python train.py --n_layer=13 --n_head=2 --rope_fraction=1.0 --init="uniform" --dataset="wikipedia_en"
Each number is 500 + 50 x the weight over its row's rms, rounded and kept within 0 to 999. Layers, rows and columns count from 0. Numbers have three digits each. The size before them is the row's rms in percent of the matrix's.

# v: layer 4 attention value, 64x64, rms 0.171, rows 36-63, columns 0-63
# o: layer 4 attention output (transposed), 64x64, rms 0.178, rows 36-63, columns 0-63
# gate: layer 4 MLP gate, 192x64, rms 0.164, rows 0-47, columns 0-63
# up: layer 4 MLP up, 192x64, rms 0.156, rows 0-47, columns 0-63
# down: layer 4 MLP down (transposed), 192x64, rms 0.153, rows 0-47, columns 0-63
v36 091:477504419461532494497500449508537487410572521537517446433471475476504635506466463480467461457535495558553428469466539529536469480456622506582531494565564513496473419501486552557566516578370461
o36 090:404456499549448512516534525512469513515521516449456480551536495400504478437530444583444532535544526525469428636544465582464507556554507452476504497459549406453480439490462608476487607514522421
v37 105:460579438573534545495522468535461421550483471545567479465490524442456520499498476548456558337485428454496478500602458507595490491529444499515540561507477590535443428479551539469560560516424488
o37 103:572482461504471505513515485513439582407494627494501531598557436480503522432467510507578576516509502522396546574528448493508494557430456447559538499478512437513560448543501483457465497403463390
v38 091:533482484460489339508441493511552466527442469587449496549540509528500557491578579481448494530423557571465532534521483512482513488576538466478463398435503426441463528528508453557469526441627526
o38 106:577505503478501593521568556470472424487519442533485512551516521535404563560587435510471452444529478493490504526581490497460441462522452510593490422543449518474404583507537450571360472476508503
v39 093:602485534561519426534483425534538410539501508509451561448500536505495489430434470567478503489565481520492502542530489404495485450491407566550460516599533525583493400425532521539445382477469468
o39 093:536470643414487535442596530522565558496435421469517551517523506493496515519439520429500469505504492468460501441488461474567495525535438488458409545415553429471405534520490559534608421519530500
v40 113:558613541491519507469477586498584461509517529544585450522534487458437478438458534500455392607520485452513499457518531497473435507562441536497468449487472426470441484507460655503531448527580514
o40 087:532479513524524478516403539491472486492544408506518581444415535453487479532507481499510578443478400511575547462541515507553531368617619506468483486531560543498532539453554481469410555495479455
v41 087:495554537493493542585496426515536426398530567573559482475659579484414543496464528429464513502489522516487517511484477497461455515526438451402428555508497530487546392497515546521459487540574462
o41 086:616485548524583469549495502586509517451435497494564478496460467430500493483570411494532487455542577446492546455469525598417523452542506432493534564547529438446537446488543542457491437417534398
v42 106:451518482529458522473518477459536410440543425510498453510433493545535458448485488473517566379511566426649490488502486456584499503486471528554567591544497501463534449361513495515488435529436519
o42 076:447449529416491510386580508526472520521629570475488465516528499482496463436492479468535514552475514552454543520462625523463481477545432485462482469572600419399521477513505566543566469532433468
v43 085:550533517525586489490554554452482510457460554504533501597411455411530595448478495542532457558502470531415457457455562463548437530400518544459415532511531537470499592548450483504514390503567489
o43 099:416416479673511457524427540483559468533463465497475528480554549527501529517507568547458560467532443461519494520567486466494574517469476445498489519484546454422525510395553537433499630542503549
v44 101:483509495459419515494371475446577508532515499552501468569536565570587449504566576475485599528472551493436549520581460535548573498470432445493452442450496476463445529589537501471430504467566447
o44 105:544623486502587545473554576526490494462532478522468496452524427511447478480500386538447460572443534484489505427559448483546493445528578510450566596509388576508472529468468443518402493478517537
v45 085:438530538527573557520524567473488380463529583464598521507445558410414552479467439460538472422566528525486529471467464461497406519459458489507473579541464554494488491533546507493591411576475493
o45 089:483504469416541459491467499496515462484449504515507511420507557483508450547453425520576539534495553558494605474490509505469525449594433464579411445506561437419586533430482638555564500489457470
v46 100:432549392479523621497443465445395554611496502447560528523459485501592455478430466463522598525590492537487487483488458541554478518466471511532508508563486510446504566461483587459533495557434466
o46 101:456468468544537438483553396502517555515481551538521538460584514492546528414455553501521524521485481386551520536449557528405497464465459409394584568503509422472465448448536576570531466529540523
v47 116:498541532537469474485567539505520390531533524456442451444418404472484577506534497477467576348500526509574471462549529434539516499479559501454540539461505540553517481460519411591553502543403540
o47 087:547505412562570482527555512523477530465528503443528501489514451431545488496519520498476564537573444496393484523576453537533523574464395497493525470506593500518462527605529462488466519433349409
v48 106:538490555456417546492425462502511633538516428531491479466584485594568445513517537506479485519450540438420520517592501523560590490576434446438488484458497463493457536510520575439434541510589498
o48 103:512527491555498566543625481494492498544492500499455495459400434488513494534529511501376514526501503446610433440438438468588487565503585506457557565548461600510519497540484373491494465490496526
v49 071:412437474507463550512472575453498524583440414464489602502513486553496490534439484595503606519426460549474501563486535501571566457512430488430607447526456554561421472459479495524534499513516561
o49 098:432478455515424500382582461490515548452430575582599577516566448505537536457492552495465508529469470496539419513450481443526522538412470474529432557545551564521485484400477472470532443500437553
v50 072:511592553406547489497543532473530407452559551558603436547497435476506535443448530525495533547466548478493532424517433490482416521523408486491424495445464461399486429561528548481550510549584499
o50 098:534529493529616557562474577500475522525546486511412536444501437515455434533488452549488582463499410550435524551532508527534488383579592485439522477553531497409469554465494488508434552535410474
v51 094:349467438485506529547392455505500478491487429529501584492473557484436555487525535494539594465536499508488488523543452578442535513489572501550546541461479536495462451464519423475607571581407473
o51 087:503502534459482513402485436496423555492503574503442437536621573445551560518501479503578427504398565509541523523540523425501445543516422487475519447480505520527451587420408513481586501488522552
v52 104:573496520460407469461402505544487494579475492507526530570454536546531476509438475537494449611527461469485521566382550480463527518530428599589479488455474486449484501443521520479484568386512409
o52 092:410547488523436573463554587470467382559488531448506523435510516526448499486420517448429489476462547590583497566525524438539548532518525561457515448488468551602445507605467489476472439552533512
v53 096:497521519498504467556478416491554484355511452484506532495556488497516461540497491528488431596522494546557505526460493417396472484672519473433460489507532473490577440476478453525432581417484503
o53 105:522510566454596568519463465522458506483504414575489548329502554536404493516632480515540440482465485489528488460439551483473578546545459531496474485496472568514490431514447475570519495550558533
v54 094:456542483451479547503458541482488648530512428584434420457552469496442517520525552504454533531426520549504484486488498605561503484502535471461527440450551492488528483600479514512528672534444513
o54 084:545520488568464493496616499550435470421528492495474496577479455465550591436563495545440508508468507452536422573513472528480455546494547509518590448515478622547461504434510464424397491488508399
v55 079:438497542574462458442486462497491426571610522476502475404439513581437440494550491468525561403524557500424512408549487522538545477507453465521614543551502519561470524478514554502528479416424457
o55 078:454478553418445486432559524515497518503573475545485599564474383585541492430422573457561516505523491537497557474537429506499450564500472529514473501522438359550505467539532463559484428511473570
v56 100:573467536554486446549578411556484520462463470505455485465596480507522507462501476525470544458511505428590497509498549429502581511489390566377467442465518465618565506428535479504435509426504486
o56 090:571521562441499519483560520510493553547537487397574505529434445511543472469471453431479486522561528491422467464458439573464527485487552453606475487490598482465504435616386522522534566541429516
v57 101:448514529451465401450432452552481496510525535544534451463512449577528474475428496467476544487509559392548500514540528554556556525646472477520451517498502453360514512504498557448504630529506483
o57 102:449541496567482534624538439485458534478563517454377558456430510480539453506550450545492425531514534504572427574402604487519495532493555538443472560562547444432491488507465486534451509512534439
v58 092:429550480483440402534391486512510468458485477458459482490525614625476457540564551473488617430545565545513519556528489561468554480616495461493472439501503452511466464412537481506459516529515522
o58 110:588520525495431460517526420553476441416502497580563530549501536424459582548597422461524411532468480455500506506496549494443461484546449556515465553472496501509437542524514501584552361437535531
v59 093:436456454545566611451513505385478547465503516495533474498484508486501429527544524537500463416471533453390480444612472573440497451503508396547575542543534505463468520597418492505528446526463503
o59 094:452508466537527456559477543477521515520352486523551617539488456445577581461485568537575516558503453456551508494496495474409420512516400503490475545529449464468548485445497582497521407510483584
v60 122:458573461451454425484428461611461444528510463437493487470498550572546482540541486486489521480566451442559492542481484642531581496554502528586552477484481444486476483487537575432550569481397453
o60 082:506510507490414553508565487479492566527626527542447535516475478516477528396540444470517595502479557552514525541448501491499423569576521424431463466476497453531548457580432426507403438484584459
v61 115:507567469467476525515466485422483556584448477471463488530468529460585495494605589496552648575540503504445516456531465515536553506365517519489502431485516473552554583523499415480491411476496507
o61 124:507523507530551451450422485475551420480483466536490515517632522586539522467516528556489477453521448443520532484543465489468402445519525532468557511516429585488419493461555387512449578531514634
v62 088:498489534522538402517426544546508531532478440551473417436597469506470425549527498509433505515430444418570543544518494549626544489514447476567483420450490509558479408479543537450446571500446533
o62 100:573508479479472592457542509532523551457498506485549511648379472503513515462542480472401523512560541538435412553529446524537436488550513484509454576527438556504477528484547396476409516458483438
v63 084:594500526498453501495570479450562431454566503450493567560449546449483521474414499467520475539565493546513499570410521341514444476426529514511491535528484525497598516446521459515540399410524521
o63 092:548488503497569544422458477486516474546460453523513487414581601528452451453444456510486458524520448520533556354626549513435577522479484509573483433505567550504521468444462561550557505519471452
gate0 082:573609444519485512490561462506526480389534556514482581488553500535409553520484488453406391529544570482436532559459473491502388585502510507475479437578474527455571549521508468463498511536437525
up0 084:538493505516499571529505461433614513547494507469533419468472519557525438485519468633570443540499442483489458393477597591483586465509484451491444475544467524442508472511480646508468496483540507
down0 088:555459531464570492486533536535477442460439563542556492528417466536498504511474500471489471558520486506511433454476530575520420564524532485546491494436594375539550393501443612571514489472497378
gate1 102:567592594384526473498551530568488541539554539448435446512460467509575444449498457407444392561540493456540464554503462485474565507554522469462517497555495438543495510492549394530483519532417491
up1 105:582435575524507527499473501517510506531498459498496507468545646540477507527503426543514498473511512347403474420444462420532451545522445535412591506530562487419556481502523473469520511569456520
down1 104:510528414560498496554473569385572532535498461589456442518517531399654599491478444391458554414546561428472466474542483470484481503504507437479550496533518494469494506502530494514472546502505476
gate2 089:436475397528509491453509450532479592480513468509388601561561530458493499525571514535474462467511437532544438561493527525552452490435507402557598441575505499484531502415392519432516531489479488
up2 094:512611429502550532484436581526454510462522429527465471446448499549393533536510470490555555459455502617566564428528457530521468510512521557498420511608456553484456528545433545511500562482501412
down2 092:502518444592385437594510516430425490473441485480573463501501546471558496452498524581449486569447548521464528482427487412567400477569469595512474439553502545491488511493498529555517554581540501
gate3 103:425491447489560472573526510429456426556523459504499511518479548505358554422466498486536375564491488455483406472494500539527475504616496538626470526528562492465473546588456519528485511476499522
up3 103:443525511498474458523543529427466437594523459506382427523525463470459546474469469476552451497396473501488531484457423503508562531548517475540478585442483503495415544574572417558496602506596550
down3 102:506504518407462504540472476496487460555468546461485447560554510573588536501429508489564542429463496510406501577527445470551499534468485406432520435460448621552505498473526508600405571561509544
gate4 103:460500563541558463468490557541475428433496457416523455455528508361586447499509521452514548538554489517408524638503448503459513438518529507548466464469455455592491516529543569536420504576481512
up4 104:561544535449539488461492492550471436465483572608476381405484517557547394475528472487571476484433532554497566476423520480450508437575507533571449463518486502523537552441413480526559485517591494
down4 104:525434550453451416457510595531524498503528528517562548507498517528632400443547536514420484462524471558502503575459465431480447448598469483551508497569480549546483476452546466376529487504567453
gate5 097:494443490439553460399447513490554449541519519460434473498462449568581557416440423555507568581509605492599532512422494522533418474542543539471410481505499478482476527559471487539490571517436540
up5 099:544556524578556566487465547514528420540480519457535537493470481496479410497440526543479608634494558472566516565516400394485540534441530543464480487454473564491490556542500509457427431430459480
down5 100:493455470451620467479499535551441549510520495439478624520458428507456489598525480477551543489512518499454442542471564489488468611518542478461451523504436465614521516415526470446540610458455457
gate6 094:556430588455496534516502460506583415535461521605456488589517479555497486585513515463492532476476452506396505520535465545537535549453470447481459565454550463385386536556477565497444428519525489
up6 097:547534441613516515452500510529469392542407477479458588460486550482488521516513530457502524506532497487494454509562463569531507599492565522401542587521506504610498452518439462443387473434444461
down6 097:414440587482454545531525476555555464431385514531522495495479479484434471503436540567537531470462564417447541474448462545520468482448445500570424551504467599415526506522526578577469517564578489
gate7 077:418512463621482495465500465434503486554574600515563572461504522457494520490443541440477480514532452468558434566541518562538525529435467605477435469457499489477521442457419607540454481443496417
up7 080:483409434502509412472549522482547522465479431462488559573445533450463490440484583468505581459459485536535521548596455480492539478461569465481590501647458495431417491551551453509497458508511578
down7 079:439441421506496425556498483570575576517444451555411500464498573572546529586529496521506564506505469522500460570459412417451415525441530521496542474482615469491460532486484507576401525526523505
gate8 101:484459506552439497512561550479467475470540389400539513517475512551380424525465537490523431489571484546515500354466480522454505558533571529597544458555586446471453487474505525514541522441465453
up8 096:538502461519571507385447464528523538519513513544572510478541493493515579482442473408442508478428563469456436446491523500506457470489432622445577513549549520410585503465430458394554492545467531
down8 101:493483503492585516388513446541468470536403519532551555497443544476459526519519455545433534506549500485533479503482518536505543344506506520463550533528497462500513429551356604451551475585455546
gate9 103:552503504558517576442542404502590552556556512534534432461421424516536445598538495495505481530509497524555504467558503480459477514531387501457529467421574450530594492445449541511427550453423448
up9 095:495495535518511444584398556520458444458482499457487565482624477501478513366488558562464456517512469437476430474453461486529502460513620515530450498556467442470507456528564482555580481577563437
down9 104:498529472532539489509443552540452444500540499483470460541539492508477466391481511556421515522524526417532477583468496581471473396521539480528425530552592381542431441507580514474564429569584473
gate10 039:472387458412497520498519553530484564510512534461580448543494492500514488494415561389516512464563460492428508468535484504420542477509564479462449570423551412391517525545492521549591561520419513
up10 041:451513494467547462556565605419468514518518520439468617489538457572380474527585510464544374463552474521468503487484535446520461513462473416451540478491550546507551461493544497545555516554580437
down10 040:457538480499500520516603537441452475452532606465463679517519506501432471442456526461509456474525444510513419401549467473458491471485553587502475552514538489495600490485515528522436600534542494
gate11 094:480531514482476475567460474510524443539513445534500539531529562529464542433578443509408457461413511560511459492480491529606468433534569455392537487568441572475485587479538444531382517447578510
up11 095:523520430451474457513519480553475514418417535503527431465503450548559487480453559489487643486469451544521532596371522472491477539559455531540485539465560480482574495554417554599541504523456435
down11 096:509496423530415514506581449493509451526496487530438598541516503451420425503581457556458388515581518482488510489621581452513597481471497474454510467470533526535486473519597496431425472498541553
gate12 104:501388473491475476421496476547522514508502527524466419407466415469542445535560494442454459483536557503480542453442563507589507475570575562523541428514542531523535552462451510534503438578455641
up12 100:536404518475430475489421459522519502499543476569519451467506466443491473555536420520472468441508492531468551428387533522586540468552526527569563469510472644403485491449461543487552477541473601
down12 104:434451468490466535597440454538539517555439532381463551538480477466441526501500487567493482446434487560531563424509492530536535559423554419489493534501374558557481508511558474536513558516602431
gate13 113:506497467433474486530545434492520579478540502506595496523532513586496571422510449487526524472500475521318545535340425554555505458553534479532498479461508447528471474563513519487436467542503552
up13 120:436542502469507434457582517509426572551454525399504512457473459526449451562496468494487459514483530540541483432470539578387544502561479510569408577414582474510565390525546539500457523454492515
down13 117:519485464454547525529553536455479545512460481541555493513535546519603564454478486436532529446552393547360519513400465548583483483514506480443505453516514465490499434527505554521370441505557595
gate14 092:487429479496563550502586517512543418440443485552503518477495463598465498423450532515574612552503554471518480452462511521546531494445535530463574478564475511384507507544492572507544406425404455
up14 094:465536499431497552425556508508527444461462395502438541488447508512409504533509397527533528548471465501578547509473493447481574516536488524568421457587410570585510583542513533474604445514461527
down14 093:497535499516607535591483435527451404535407576488496564592521505445513410497504421458538576426519460543524459473549475547506514591457401564487523521496477503429516493496477486485429577522492437
gate15 118:513513505471515544447425503589512428534508524519516455479500505503434504530490509596459465544518409505434510513443530671462514500517539526577482398529427526422490554540470616509533578468477449
up15 123:385468525341440443487492497491536528505549467490530469552462521464568531496460489627597478489525548564509517453494562551519550491489462444454530563514508519432471443485508527501630493414503475
down15 119:520487484612521466577496523441492520525444477473513525473501445524533528509513554433457621428455570468492496479561427412479547470474472507469547524451625492613520477458516384464443496555557536
gate16 090:434505524529542506549496488518541555530566592496452511507494463502551586517350461391453486538451573523481400477444546469529411471565584483476495535558470541451496478547517463578444483447445521
up16 092:530445563464483477472523447522547509479496477424599467544486552504616450465494390394470564550505523429456513478549492521426442501462522481583490471600494529561572441550564467439494553529556535
down16 088:474463516506407507551439540453520532554375474519438521473497534558512491545523473522476543517523517507487533524389554462522537529490514534547411437549597489494474542493467538445587385560578384
gate17 070:390463504495482435510580490514425507462492470467490606484463511455554552547595564521495540427493480478515530473438483491421533481560400432548527446490553465566459368529484511555555562530464446
up17 073:471469457474418439505506554439563509521571511560522437489540537545553506530437447566467509534487486431404514662548465544429423493481489534548467466443554508470456533467625499504454519440538472
down17 073:503454442569562489443542504458446449512565499553462473478455516522501420406514557454569533528532476414451568621515474520499518492545562504546450485419521618494485422503579403548540466505482545
gate18 091:610479476595501521498560547457420522519449531496420414519501553470490523461522566434515425480594474520509520535487556464461544525533444595493422467542495467393452467475640511485518442516490473
up18 092:499548445539540483547551479421392480495489461460501520478529457493503517493498572454448560543524437600581479596528514475467507511550421513496520485477491526446526427611458535599569378543442455
down18 092:436467608505502501568568509518421569577393467500477473506516461569522587514486468521439504501442583505483484524476437512505466431586457511530440477456533548452512470544571336522481490529538522
gate19 109:515497525610440516424498476519516582478495460502481412531447474470494484450453514499442520475529526519502488377545580509474512482630605479551495529518507424463599554493423498471627482476466499
up19 107:446543515417554497497496535492492475465526482454581491462541494587482518433561443517588447562583528454490426531454532502420475449452449554499479417569516512372410537454547554508492481514568417
down19 102:507408512560446577487511546524525548514569562498440508491382518479505511402432553583431473456458478451510460446499471536536500439581503548553475533577491460464550431446455499636566479485487503
gate20 103:529539551553516409518485469509543502477508624548449625550584445470506511498422544550488421475486398463531543583457527462449518522416514515479529518483458496546459533438543484405485584533514563
up20 114:460428493600471410456424513525497537525515549513517511520440477507421569435512636488527548520574432535428503494566587491492454481585568550546545494520502419480491536492402489453467513485433546
down20 108:498481533472422574553475489497533529549485607494462594525556469489582519547561411505514449483502418480544493501486504507488537396435483425520433522353406494545512533478464526581543568478516476
gate21 111:530419480550497466422462418418612454458531495596543453510543471573532466502525430513439593547450555481496494422532524560462448527520531487475519460434488499359574543552491517516510506455486443
up21 106:545525477583451472428595479570512445565531594459416483493563496507526527548528418587482495489435527453520575529460564437529576508470495452524486405384510412475477525493478507518555560482559490
down21 109:468467463492503491590486492474448525500445498508483450567417524523408450553558488432518516523473526535568462416616361559475460454504496521505479531499466683517524486558518471491523521493549480
gate22 072:483541503545543558545480591505568465398505459469523494454407423504423470514499516405502471540556504609504520477547473520562483543482481452565475421487513509559405516538461568413474404428457483
up22 074:495598561502508480518584591504527534448484431460432525448455491556542541520459485539487522463613500410514469520524441428406518453559434534507369494524520505510598396483512496486502541534539466
down22 073:470565579511510585496503595524504537429485479441459475466471461536451561472526481459520423482595478641489470457492495506478534532528440421463461525494455452597509454468515571486562373484577487
gate23 100:449456591503458414529535501527466505508533577518549471541473543567517495465403538538497453585481490496496451541505527449421406519596531472389504511464528499383572486533433443515440565441538534
up23 096:443447589537526505542482504605512522441471565528586638532563520496539511392496437490423535588457529487466463502519517525505518480489489472491572476494458459460439499430500543476631506458485416
down23 102:482555522502459609440499483550527533477436455484441563437490520448485510572488493483447527468535501453456442431482479446467549508424581604585600465541472452580453467446584527550494423525557551
gate24 096:503470418539543501544446560544505457600466588487575426570481545568556507501472466478427593530465506503503515393393546537577421548496483515547545436495493488540494488566446422464524538471453463
up24 094:530497498526523494427500550487542475479517524512492394558553548654498378520531489487513458465358596442511492490533456542512485486498505511391502466528500563440444539447525444526563550553489460
down24 098:549467578478522450546638478521484471515504482534442520493502465491443533538417520554572499488532519535472537458510400465439573408487545486456464479518330455485519557601452530561511482477511526
gate25 111:512564470524493479478486499470457417535519548568527560528525435519464524543521556413480485497422550419423490575542497468506448472498510469580464426476512475572654463499461503566576433612531487
up25 104:559423544547521548501443426505551522484576517561576571532463529459450543443496515532502464514374533465530406495476490502556472605469508520539477453508399593433514563505459472526549555457590477
down25 107:526485537483469487553548534524534576499402499419518499490430533536476520456554427560578471479564488558617521437484465521451475501540535519396512557534457529457330529486568487509481462440476543
gate26 089:540494502566467470578540442522505547566500588469535553529422482542518462483452459536550462656496482416529457441467424572559506538447478419520509455406538501468553493499580489440448458479440522
up26 094:404519580483512467519554449434558432486553504504503462546514522436427541477502533404517579492480498444526551602509491479560458461527392517438479422538408557504521473510487592457466511553528396
down26 095:487501495469525572436497527489425480432566558551519435429505524441478434504550556569510464537595474535513494512453609462452453411467582515497480456513491430623442484537502525629517500506492442
gate27 121:447437463590553423424489536550469420451509478520510467441504495570490466491468547443536478458483518425509508367552511574474449473565509589560514537483562475478464507419482548489615562582488485
up27 112:501559489498508575532533476490488521554539530504483555562447444471495618390495485490503457555458514608491386507453446520552466426477583447425586496510466463575548505561485442570425470458528503
down27 115:534539508555535489509590562448494556548521489546461507492528500574504573475553487437365453516456494433554510455451461399486448424486497440374569474523502476535550470523510562591451446504550554
gate28 097:454546454540507506422507496478510475557442509494426450371447566479455508485431523435526403564566529461555555513555549518543454459624423508513489539475576452473427477437525559457551512548522535
up28 105:587536435585563440490572485609449492467520483511554447486473429515484530490599501536442484599510509444574494421498511510432437568422525456468484518419464494584468505508511497509486469526397428
down28 100:507518508578614458462564554485436458490629449529465515542464514441453482435549447494461544606459535427494482518540482526423494524533434526604503497478502416572430508515496516576435518477432476
gate29 095:549458489513471406473514454558616456418519512545440535450428540500574513444570545417484498524452508477411473433578483456524430540529430423433561537516516467497535552500542405488572534527533508
up29 096:498633436624540596378519477444432513593495505476482461485519452496509450461498454519501544485519475422556485481508576496482499438457489554414460536558499545525495495435487561549462440433553530
down29 098:524459549517546418535546573418601576505629442556489450455472536506524459497569482515529501494473514496400475538472527498499438519544533466453462512474586351515526471451518418460548475542504455
gate30 115:499455516526470481473443495523644510478521479591461510517447520483513539560462552451452467516444564384569415453496593475423486460470480499559560502572514573490523578393483492525486418536467496
up30 109:517479583441452574519393476499519481470465565540478541547556509503579526606506495446488532446489584441522558584465509465461525541467508511515491560462441642518567588494559443435534471451501537
down30 116:575538558502467436542541545493492541559519512420453504439550503548454554449454445501511511499533419570416574447526455490560566543514464491485405389502499522537419408568506563536526567526465426
gate31 097:495529453470581506464527535522491478439555399462501449490419476545471537408551426546409519506531494472533402459545579496510419441484505455495586542527583532491404458445558569503492415516535460
up31 105:462509487515488478540401534508367544438539444555493517472474428471547568506586476534443527443468554624530508566535502526466489504495394475510470473428505506448393528479533603480458518421494513
down31 104:528444475501422443506425461575491524457446534536497463595517385496482573547497497543535495514497500524469551475517572478639468484534441511518402568514520525463388592545461464542557486492447443
gate32 101:509483475491476487534436492531537499413455554588546439406414445517527506455576577501444436525585541483540471466485587567526472500627496490543550463444529494548512470487401563497421487465462561
up32 093:557595465464408504536404475521503418446504525550506464453434444454461556554575471585440446436525509529555610516479516547545521427568483491473569491465517533513423504425527536500458454447480574
down32 093:535457527471496499582500486625509463593442469503508492578494459555436497466458412626541518409475514616460473384437480524553478501462444530512491527458487539469526516493527472504506588462463565
gate33 081:529326516564423422511514433487488424468501545583629585527573514438547521491509533487524514542431504440460558512494507503464452502572455467423499546494509443500557500553505481512464547443521525
up33 080:525471465522427482470596451485415529565518572571540445545523475495527576394527549484541589467520505399524479463454458554503459552462472485486613514593518484455596529544466456441548533510447499
down33 082:458612468453554468515415532535545532472553500399474557506418483525439497491515503454451406433571496557504491564504525484578439503496555489540483437477468621569534581438456509446548493550438488
gate34 121:478551448435519563481498543445509420504518384534550528480508523419493583464629507500442440513486491545492544471492540607479437536398462538475499457501475477562423550538436519498530386530515455
up34 107:548566440517482541509554491536426482409384504530475541519604542528416493511496475517454509477495411446578411492501538563524496535534437537509437446465481574503511514481545508470549634594502547
down34 113:463470536506552550566476518425605520448628577438524479538494462475527557541445472494421534475488534489481555513532468517461469520515534468468425465485488320503449422514551470547490497468596516
gate35 079:500520480474408464495518381515541500483579492519430562475455535516384485520469506394424513521502583555427547481506467507488531552502511460551494449414512474446568540581425460524566473459588562
up35 079:463478489463484468500504410519534485530470391523597427531529586502548548565509554452455547594434508487430451539529417515567541569465510530524566480430490462430530596556446518470503485395509517
down35 082:510565569543449516491478417464508451512362523503544550566522536521543503555448508555511489463470477413592477429491578486444504452455584514536482536547470660493528459495481522462452439437490526
gate36 128:455485522509474540532448561505516501523632490588505481522545514505474581384508562526513392528538497526463418390422550512532508390495485494516552434488519503446502529469434507502514518373524466
up36 136:550539448562574465477513406441508454383421455400490573456402436504519454490521447500509563497507512409538533565580461512469511553508544520494480560575543447447500527505552506498500476616486524
down36 125:475434484463522603508493540520531547566549519601490470480552534443502483457568570518457413567629463543506488443453544488527490424474529446561461408531573474467516434449437520547553492440465441
gate37 092:525524559509495517522586555547470536473515552508499435429469508517470470536497514483481452575564505454523493517381447448448588413424535488599435476554485475469555538523496535471443393511491641
up37 100:483542443631493579530551539505445557508394489525485532481563561559509556464475548572501465562601455496504524465475416430497567428411514424505584464504461525534473608491528495474506481509518524
down37 101:520496527569348629511518537519541501449375482517531547510625470497491499513461505528498531455525483421476498555500441436512606454462468442429539456519472605507534494479510459455483491513521537
gate38 111:557487575494468483539360484566518474522470632463507566522541518537613459582451488489534491466482465439498612536414533461545496474468470497565514520479512524554484485481574491518396451458440490
up38 111:494479498462485572525530448467473562488504526516531446551581539431491545535553517536511591413537600533465490517486432490490463529434476471445339461491411587431532497471497527467556586471536566
down38 114:415474395461547504439546476527433511525556440530501483513503470504446436523582506476582441538568580527532462437534537522518524522532557500471535429523441352442527553473419491554522490600498540
gate39 094:478572495478511522479442600584503532491555463432513460504510463435444477506457445463449611494449567515514444507518510460550513524505541459511462488444506490425501473675468499538579518403401488
up39 097:385570446548479505480565434430525592540547519526422425496458502496552422524466477511509464494471486512569508594480582447526536515451523493540419470502491530481571470474429620532554545505400488
down39 096:587637495453560381481508475556474496462523504538485371456488529534468479514470572491441576515481499417561487439513471511473424551533514478509459537460447526483531531593525438518553588470553454
gate40 125:493496453541472431530498507543531450430573527554528453454524497589494486529492543566468477518535461471555453360500483467483460471452528524488519453531519427450679506522430517619468432513511544
up40 116:552473450503461481534489491571500501482514588529554382475558530481514474640493457556505461432542469506542554560458483417495497503474458518545472471370455480456578518519487573556428543536587562
down40 115:510491498487443448498498515535420554490490539504484436607548555469483465515560537597472543466432509522509562496596378496542508608550408520499482498445436577483490498497458499507397512536385490
gate41 084:482403463620454512585457558512533488479482457489543505510489494538435525479511567542572637511403405423470525549518495531495542495485515594498481561495490462536495482547453514475457599496455403
up41 090:435520487537468474500529514491552604457477509524437639501546413452516481546472508515440413531545515513495461535570487535372447490467449489573482506442529534592557485543529470464492372541507554
down41 089:522455454488584546439500572343494484507485488519571532478555414452529485475491513563551485583385528438537516477453495504532472508521533529491500533525485521509539403415567588572435565494458461
gate42 087:476396478565510493550551529532424484447519538549476561583421487484594481497467527483445485461582528446472451417464565569580568438421519445515521543522456522518594414413460499542491505501503461
up42 089:532580525481479570542516441434546461585445497473472453463409430445477517502398436508490452521531500451521464518485476496474463568528646597542518553506432506434509599553444510490573525548517504
down42 089:428492488502570512457533518503460481487462467524503538499581470512447401466501578454509514516477480591496542424504439493465407500567462552479409445420626528477458517539567484587547514493569611
gate43 085:474405485474471441458466450521421475563530525530623553545501561507573553458439486496509523524518423466463431522559512541448527410481414461551588485381499476502458537445533583521466507561514452
up43 083:497454450537516577513506547458513535554474554521515467552479524582444548386505450458449567483496545547498443570493483452539540551530527416466489511565448536459413470643550492400423521443483460
down43 084:488525512492489469542414487462513565450429535515392443493425527446408571568445505517564514543444534561529483524447531470486464623441529551609475502592451479497464489553485444528599470501499475
gate44 081:509474530534501512529587503513528478458448474549517420496480537555499441460601497527522533450405386538431547431539491584489341436486531540485464536516498538440440442469485489554475538507600473
up44 083:573540562504447472545486470571498469441471563438517407413480538433511465552467580503617506435487538438479556537567489457440464489529507462505536447408548481534468450546479586452548577584524492
down44 081:513488470467583587545549638576500442558463516445449581569419478486484416495503577462526493492486480513547518488600497484486434536531523419511409555493526556482482562453497486443493500395478464
gate45 100:520557579475448475481550546374522490459517550501526509499529539497421394511551468566492542410530529459441628483450504413537426515579433486412504441480518462492446519588527516492508475557503473
up45 105:435458517585435510438500557463507514399523433454645597500579473503471392478504538457478502475549496489486509431550478497447506446544480493528494446546560394536541494551481510560588468447474488
down45 106:477462520441456501506472509487483461531519562479486456529550500446471433441528559460478551416463473577419562476524480555508538572605458521580466497419564659500469455468500508473541624530480473
gate46 106:481549524457497452434600530519580553554489498482498480477518562455537604464515538443474524533537424392540503493457559413466511535496458487453432518398526402520542559560499496617559452521458496
up46 110:493459482541499437482428521478485398489510407506489485440476509510369463534483483571513499463500556545463559435576504612553462443486577501573566468568503521469486464395519496447464615538490503
down46 105:500521421540500500567572503534482490435472511602552468432427548517446427515501470504548495497535457503490470537621491574371504495613488490530546486503515407525463374487488565499503421480529502
gate47 115:420450425556568485514486630459543469522482472481588573542537518480586491555482498545567433513447452508538448504472503441462422460419546511489455523456527539610596417557449510487484481500536492
up47 114:605475580425477577471449427502493597469487470518397502472508581486487444414499545458414501566397495555513489479492478524557569542509489483472554518607511500400480493476531501445525512455437462
down47 109:484514528461507403518518536533542492510583501547527454419490464518455516436448561488450477551548415411522538538507488500508559523395482490544568557569628552473496495416486547427517367501518498